config = dict(
    head_dim=64,
    intermediate_size=2048,
    norm_eps=1e-05,
    rope_fraction=1.0,
    optimizer='soap_variant',
    lr_mult_qkv=0.7,
    lr_mult_up=1.28,
    beta2=0.95,
    max_grad_norm=0.5,
    decay_shape='exp',
    batch_tokens=262144,
    max_seq_len=1024,
    doc_mask=True,
)
Each number is 200 + 20 x the weight over its row's rms, rounded and kept within 0 to 999. Layers, rows and columns count from 0. The size before them is the row's rms in percent of the matrix's.

# gate: layer 10 MLP gate, 2048x512, rms 0.0584, rows 1843-1851, columns 128-255
# up: layer 10 MLP up, 2048x512, rms 0.0599, rows 1843-1850, columns 128-255
# down: layer 10 MLP down (transposed), 2048x512, rms 0.0444, rows 1843-1850, columns 128-255
gate1843,101,175,195,164,238,196,166,199,232,192,197,178,202,212,205,190,209,191,212,221,226,179,227,209,211,182,170,219,221,186,219,165,192,185,182,217,170,192,190,217,198,194,205,202,157,214,187,187,211,176,205,209,199,192,137,170,193,189,246,203,215,216,183,193,220,172,236,238,193,209,240,179,220,217,185,195,215,215,206,185,198,199,189,220,227,198,206,182,194,231,180,189,201,213,197,201,177,213,181,164,170,205,205,191,210,202,225,163,200,215,215,227,209,207,227,224,196,196,173,216,214,205,189,185,185,207,231,204,154
up1843,105,179,217,209,208,225,158,226,172,160,206,210,192,196,210,217,191,220,181,174,175,214,211,236,187,182,221,202,217,241,218,218,200,207,199,195,175,188,189,230,168,205,169,170,181,200,227,205,191,193,181,255,166,222,204,188,206,219,164,206,188,182,230,237,209,209,235,188,231,193,187,200,210,189,191,164,187,194,208,238,193,214,232,183,208,210,212,198,177,209,196,226,229,202,210,160,190,208,172,204,196,238,223,204,194,156,186,164,188,220,206,173,206,201,159,219,192,228,216,196,178,216,160,183,206,157,165,187,245
down1843,098,206,226,232,240,190,207,180,190,203,198,219,211,202,209,231,187,173,211,196,200,187,169,221,189,178,172,179,210,210,219,178,214,219,217,214,171,236,222,180,209,224,197,211,193,227,181,181,179,193,182,205,248,216,207,207,179,209,229,193,206,208,214,206,204,222,213,219,208,204,228,199,231,184,203,210,142,217,164,185,198,242,212,196,189,158,206,192,170,193,226,199,189,196,203,224,234,197,210,194,204,195,187,196,205,201,197,208,219,214,176,168,190,193,218,179,181,203,178,200,247,194,210,173,195,200,222,224,207
gate1844,099,179,195,213,192,158,185,223,200,165,215,195,176,225,212,189,199,165,178,217,204,193,201,187,204,179,222,198,220,219,193,203,198,202,201,184,187,201,195,188,180,185,224,184,226,181,192,205,159,189,208,194,177,218,207,203,194,209,213,203,177,212,213,210,198,163,221,181,216,185,220,225,218,189,214,205,222,159,164,190,183,173,183,171,204,216,201,207,184,201,195,225,189,201,207,183,190,194,156,209,199,189,200,231,243,177,173,212,179,239,165,201,164,198,178,204,200,197,199,198,237,235,192,208,217,210,211,227,201
up1844,095,166,223,207,181,201,194,177,175,197,202,192,204,188,164,206,186,219,209,183,197,231,185,159,191,221,248,187,223,219,185,191,207,203,227,171,209,175,241,212,197,191,198,215,222,162,218,208,189,199,206,154,174,228,209,181,184,187,212,207,197,212,169,201,244,196,227,167,190,206,192,205,212,211,214,211,222,218,180,193,158,210,191,201,252,228,201,202,201,215,228,216,217,176,219,182,169,206,224,230,192,226,198,229,219,206,202,220,206,204,159,233,184,189,189,203,184,215,168,185,193,213,179,209,232,199,216,210,178
down1844,098,197,196,201,180,188,204,204,202,227,224,186,188,190,206,191,217,198,196,224,210,162,208,203,186,211,216,196,189,201,186,161,194,175,189,216,190,187,183,161,170,235,210,227,216,188,181,204,211,214,213,225,231,183,220,200,209,199,196,195,187,198,194,213,192,226,218,182,186,200,187,180,193,249,181,216,198,232,194,169,194,203,215,142,192,211,202,166,220,192,197,220,224,176,173,162,179,227,191,226,210,209,199,237,199,223,163,201,183,209,239,210,179,209,213,165,195,195,216,228,214,157,177,190,207,175,171,191,205
gate1845,101,169,228,202,187,260,172,218,203,203,189,205,212,219,187,201,237,168,233,211,191,235,212,188,167,174,179,194,210,214,238,225,234,213,138,151,195,208,211,230,200,224,221,187,207,178,243,208,205,217,213,196,201,214,201,233,183,209,194,236,212,202,212,233,230,196,230,211,186,181,192,195,212,209,162,185,188,189,220,217,201,163,216,180,183,244,204,236,223,171,179,233,188,188,243,207,206,212,207,213,196,168,189,209,206,225,167,206,184,224,206,193,204,212,229,235,203,227,173,180,194,164,195,212,194,198,184,180,204
up1845,100,201,196,204,168,190,230,169,205,176,200,212,204,192,186,184,236,175,190,194,187,219,240,195,198,228,230,256,200,205,203,213,211,184,223,210,229,200,206,180,189,206,209,235,203,214,182,183,194,191,191,174,194,224,186,202,198,207,176,172,222,189,190,192,208,221,226,238,232,217,181,166,208,204,191,208,209,206,210,177,193,199,184,174,187,226,214,181,205,176,229,194,218,210,217,190,199,199,188,173,184,171,179,213,223,199,194,153,219,185,216,198,200,220,186,192,177,195,210,204,214,209,232,227,180,200,181,224,232
down1845,102,186,178,199,172,214,179,195,219,190,143,247,166,207,192,201,182,215,182,199,207,186,208,162,222,221,182,218,204,216,193,190,209,216,191,194,180,192,189,196,193,242,178,197,184,221,196,233,226,177,214,207,194,216,220,202,180,203,231,181,200,200,198,214,207,191,216,159,216,223,189,208,210,196,191,210,180,214,200,190,188,203,193,211,191,215,216,184,196,213,199,215,230,205,209,209,197,177,223,171,196,221,174,212,191,182,193,193,174,200,183,181,225,162,211,183,204,185,201,188,177,203,224,167,195,200,196,216,169
gate1846,103,186,220,204,214,213,201,218,209,222,187,225,239,226,227,225,236,200,170,177,202,197,209,187,248,218,209,189,181,236,227,193,213,205,216,235,190,196,224,194,181,190,211,198,183,216,188,209,213,200,176,188,227,218,214,195,172,202,219,183,186,237,173,183,204,186,188,147,159,194,173,246,232,191,166,211,245,187,190,213,187,190,205,216,177,205,190,215,200,226,200,198,180,205,234,196,195,250,184,191,201,185,185,192,161,224,198,181,227,152,187,195,185,213,196,162,209,193,211,184,215,210,221,222,193,152,190,183,209
up1846,097,206,194,210,207,183,187,215,235,170,196,204,184,180,241,209,237,198,170,215,198,208,214,208,204,236,225,217,184,217,215,173,188,224,178,194,205,201,191,213,182,178,183,205,204,207,216,219,180,230,234,227,233,182,181,209,197,211,207,210,202,212,200,194,213,189,199,211,197,191,201,236,224,205,206,233,208,189,204,184,200,141,201,249,190,191,197,189,154,200,183,207,195,177,147,196,226,200,184,181,193,220,212,148,177,210,180,207,175,188,183,210,174,218,176,197,231,191,205,156,203,206,209,180,218,172,204,178,205
down1846,100,182,211,206,232,187,185,200,194,193,188,207,195,217,154,223,216,205,225,218,173,205,202,165,202,189,214,205,185,199,217,197,182,197,200,199,176,174,221,202,190,193,215,195,192,181,197,195,217,181,201,184,196,210,212,208,184,218,197,158,213,188,189,240,183,202,217,182,177,195,137,190,192,174,190,221,192,232,188,186,198,149,206,201,215,248,185,202,193,218,176,211,229,198,215,185,192,208,224,206,200,201,180,219,219,190,220,231,172,201,201,188,216,232,203,158,197,186,195,213,211,231,170,222,228,204,214,199,223
gate1847,100,223,210,210,208,215,187,222,171,208,173,182,190,199,199,207,163,225,227,182,183,178,199,207,204,213,188,207,190,233,217,245,207,224,204,199,202,224,178,186,210,192,180,199,182,216,159,215,202,215,195,196,197,185,195,192,196,207,232,153,213,215,199,180,179,200,187,193,161,230,175,192,223,178,193,197,236,205,196,206,187,194,196,200,189,215,195,222,186,219,228,202,206,146,202,155,200,200,229,217,247,231,187,193,207,199,204,209,211,185,155,193,183,211,191,214,202,176,185,212,212,204,198,205,194,181,210,202,202
up1847,101,202,205,208,219,216,219,206,197,238,234,189,231,166,218,214,213,202,202,220,212,202,184,176,212,216,195,226,187,188,183,190,224,212,209,228,188,229,215,205,246,194,198,194,231,174,179,210,223,201,200,196,185,187,189,199,209,202,226,214,210,180,201,184,186,182,221,186,175,197,159,174,235,230,218,217,229,199,132,203,185,179,181,218,169,204,189,181,223,201,217,243,175,197,211,203,197,227,202,213,212,248,194,182,200,205,195,190,161,165,183,206,171,174,226,199,216,182,196,219,231,235,217,218,178,186,149,229,232
down1847,101,219,207,203,219,211,203,189,187,225,212,207,211,187,172,214,219,203,213,198,194,185,200,216,215,199,219,200,243,183,207,242,188,173,211,207,178,200,204,203,191,212,168,151,180,205,149,181,190,194,186,249,188,195,207,203,222,177,192,215,181,209,201,188,180,199,212,209,172,209,200,192,217,162,215,222,168,209,209,192,210,182,224,211,188,182,191,204,171,206,193,234,198,187,194,206,161,172,212,175,213,224,221,216,213,204,193,150,176,198,198,214,236,190,197,184,157,198,188,188,210,248,216,187,167,193,202,231,191
gate1848,096,205,217,178,198,185,220,208,192,187,234,175,190,213,187,201,199,189,181,217,214,172,198,175,210,177,186,204,169,223,169,184,189,185,211,211,214,183,219,175,176,185,193,210,225,188,180,210,209,227,198,210,199,188,198,215,233,223,219,150,181,175,176,189,219,188,203,224,214,192,168,210,164,200,187,205,212,211,215,213,221,194,162,225,202,200,230,206,209,178,198,240,206,218,194,212,217,172,202,219,210,223,222,218,167,206,207,204,144,167,176,213,161,187,163,213,215,191,209,200,149,233,218,222,244,206,229,208,188
up1848,093,210,206,200,188,201,233,190,211,189,202,205,233,187,229,220,187,198,223,222,233,219,214,204,241,205,208,207,213,210,235,211,248,198,191,203,222,197,190,214,216,205,187,178,187,193,176,207,196,178,192,181,200,213,203,209,194,189,194,239,203,193,210,195,202,243,213,185,196,202,161,177,216,186,225,180,192,218,182,221,204,186,207,197,229,206,191,198,207,198,205,188,199,204,207,193,199,196,184,199,223,151,207,184,191,207,181,188,210,145,178,201,197,201,174,205,187,211,200,200,236,219,191,202,195,190,213,188,183
down1848,096,238,193,211,199,177,226,190,191,186,226,190,187,160,196,208,202,220,199,195,205,219,196,212,210,198,185,212,215,205,186,207,168,180,182,221,201,203,201,227,199,175,194,214,198,221,173,211,159,182,174,197,200,246,183,190,254,211,204,185,202,217,165,208,214,202,198,189,170,205,216,200,213,205,178,188,184,182,208,186,206,182,200,169,216,223,173,179,213,212,164,243,219,203,203,191,228,235,150,178,181,202,224,196,210,198,192,216,188,189,211,222,204,143,216,198,227,183,178,195,213,173,176,179,204,206,196,179,240
gate1849,100,189,186,204,227,210,187,191,200,171,132,171,194,214,219,224,170,218,240,212,196,225,229,213,202,210,181,216,208,183,186,201,188,196,181,246,200,202,224,174,223,209,260,230,154,209,216,162,161,219,189,197,206,197,196,209,171,172,183,212,212,188,198,191,186,181,228,204,215,197,182,163,216,213,207,220,208,192,182,196,231,156,172,208,207,217,205,167,197,216,230,194,202,218,185,185,224,161,197,223,170,197,196,213,198,179,181,198,234,204,198,172,200,205,182,199,215,207,226,210,186,233,185,198,213,207,196,211,183
up1849,102,208,202,202,176,215,185,214,189,216,197,244,202,202,184,211,188,222,191,209,238,205,211,206,208,188,200,180,180,217,193,191,218,214,198,211,173,215,218,205,200,214,240,235,189,198,217,203,199,169,221,188,192,222,191,230,198,206,220,208,222,218,220,193,208,184,211,183,218,187,170,204,197,183,240,192,191,175,184,244,203,200,212,223,228,200,257,208,229,202,210,182,214,231,172,180,193,224,193,167,175,182,188,210,193,185,193,160,220,203,223,191,224,185,218,211,228,189,208,257,226,160,215,180,193,219,189,247,193
down1849,103,190,169,188,207,186,179,235,223,187,189,186,202,181,194,170,231,182,193,185,138,207,190,216,221,173,192,170,195,195,254,215,158,169,159,191,222,224,212,221,205,182,200,198,223,195,189,235,218,190,213,223,233,204,182,207,231,186,181,193,202,168,201,184,186,222,197,187,225,185,227,175,206,208,205,205,179,212,197,227,172,223,205,202,160,201,218,206,167,196,186,208,215,219,210,179,173,196,190,200,221,186,199,218,179,182,197,186,163,167,194,182,201,196,181,219,216,214,176,215,261,169,220,184,204,216,194,196,207
gate1850,101,224,185,170,212,190,212,186,188,196,191,194,225,164,210,212,221,217,220,190,215,201,172,168,184,210,229,223,188,229,219,227,185,220,230,213,215,213,220,196,217,208,183,155,179,198,204,214,218,213,189,200,183,198,204,215,189,184,220,205,201,197,163,195,216,182,175,196,166,204,193,200,230,249,207,166,212,206,239,242,209,208,203,213,207,182,168,216,200,208,169,194,221,224,201,234,187,228,182,184,214,228,233,190,198,195,192,206,209,208,221,210,199,182,215,203,217,207,199,195,209,198,179,244,221,177,216,208,190
up1850,101,210,196,192,194,195,196,201,226,172,204,185,193,207,191,191,196,168,236,227,193,200,179,192,212,198,211,191,220,217,190,194,206,198,214,215,216,150,223,154,231,174,218,195,191,200,182,185,198,198,233,192,182,205,195,210,202,187,171,203,197,198,222,189,206,190,177,207,214,215,193,211,208,211,199,221,224,185,191,203,221,182,212,221,196,212,179,207,237,183,171,229,207,188,219,177,212,215,204,217,231,176,205,175,196,220,160,205,183,215,199,177,216,200,209,192,193,176,184,245,196,183,217,193,206,198,215,215,184
down1850,098,204,227,184,214,216,224,194,208,207,211,233,176,208,204,206,183,193,182,195,246,203,201,163,196,194,222,210,190,179,262,202,175,210,196,187,211,231,231,195,166,187,220,196,184,210,211,206,213,152,206,230,175,237,155,187,204,213,219,159,206,160,179,177,235,212,195,197,160,172,243,164,174,169,203,186,202,171,193,178,189,237,195,203,196,241,233,221,197,199,207,185,215,206,201,222,217,208,207,151,178,209,184,207,204,204,202,192,244,217,225,207,203,207,206,190,197,208,225,202,221,189,224,189,197,222,197,222,202
gate1851,104,180,202,205,218,173,207,195,201,196,184,182,175,199,200,175,163,186,193,196,197,170,190,213,178,184,172,190,232,196,215,206,204,214,212,184,217,201,185,175,175,182,219,222,210,209,219,206,193,206,230,171,196,151,181,207,179,188,171,203,207,226,192,195,214,195,193,204,204,185,169,196,173,204,196,193,212,198,218,174,193,204,181,208,183,176,206,217,248,196,198,244,188,180,249,156,170,204,152,166,218,195,207,175,209,177,214,166,197,211,211,188,190,216,168,206,202,211,214,206,219,183,218,186,229,201,196,176,181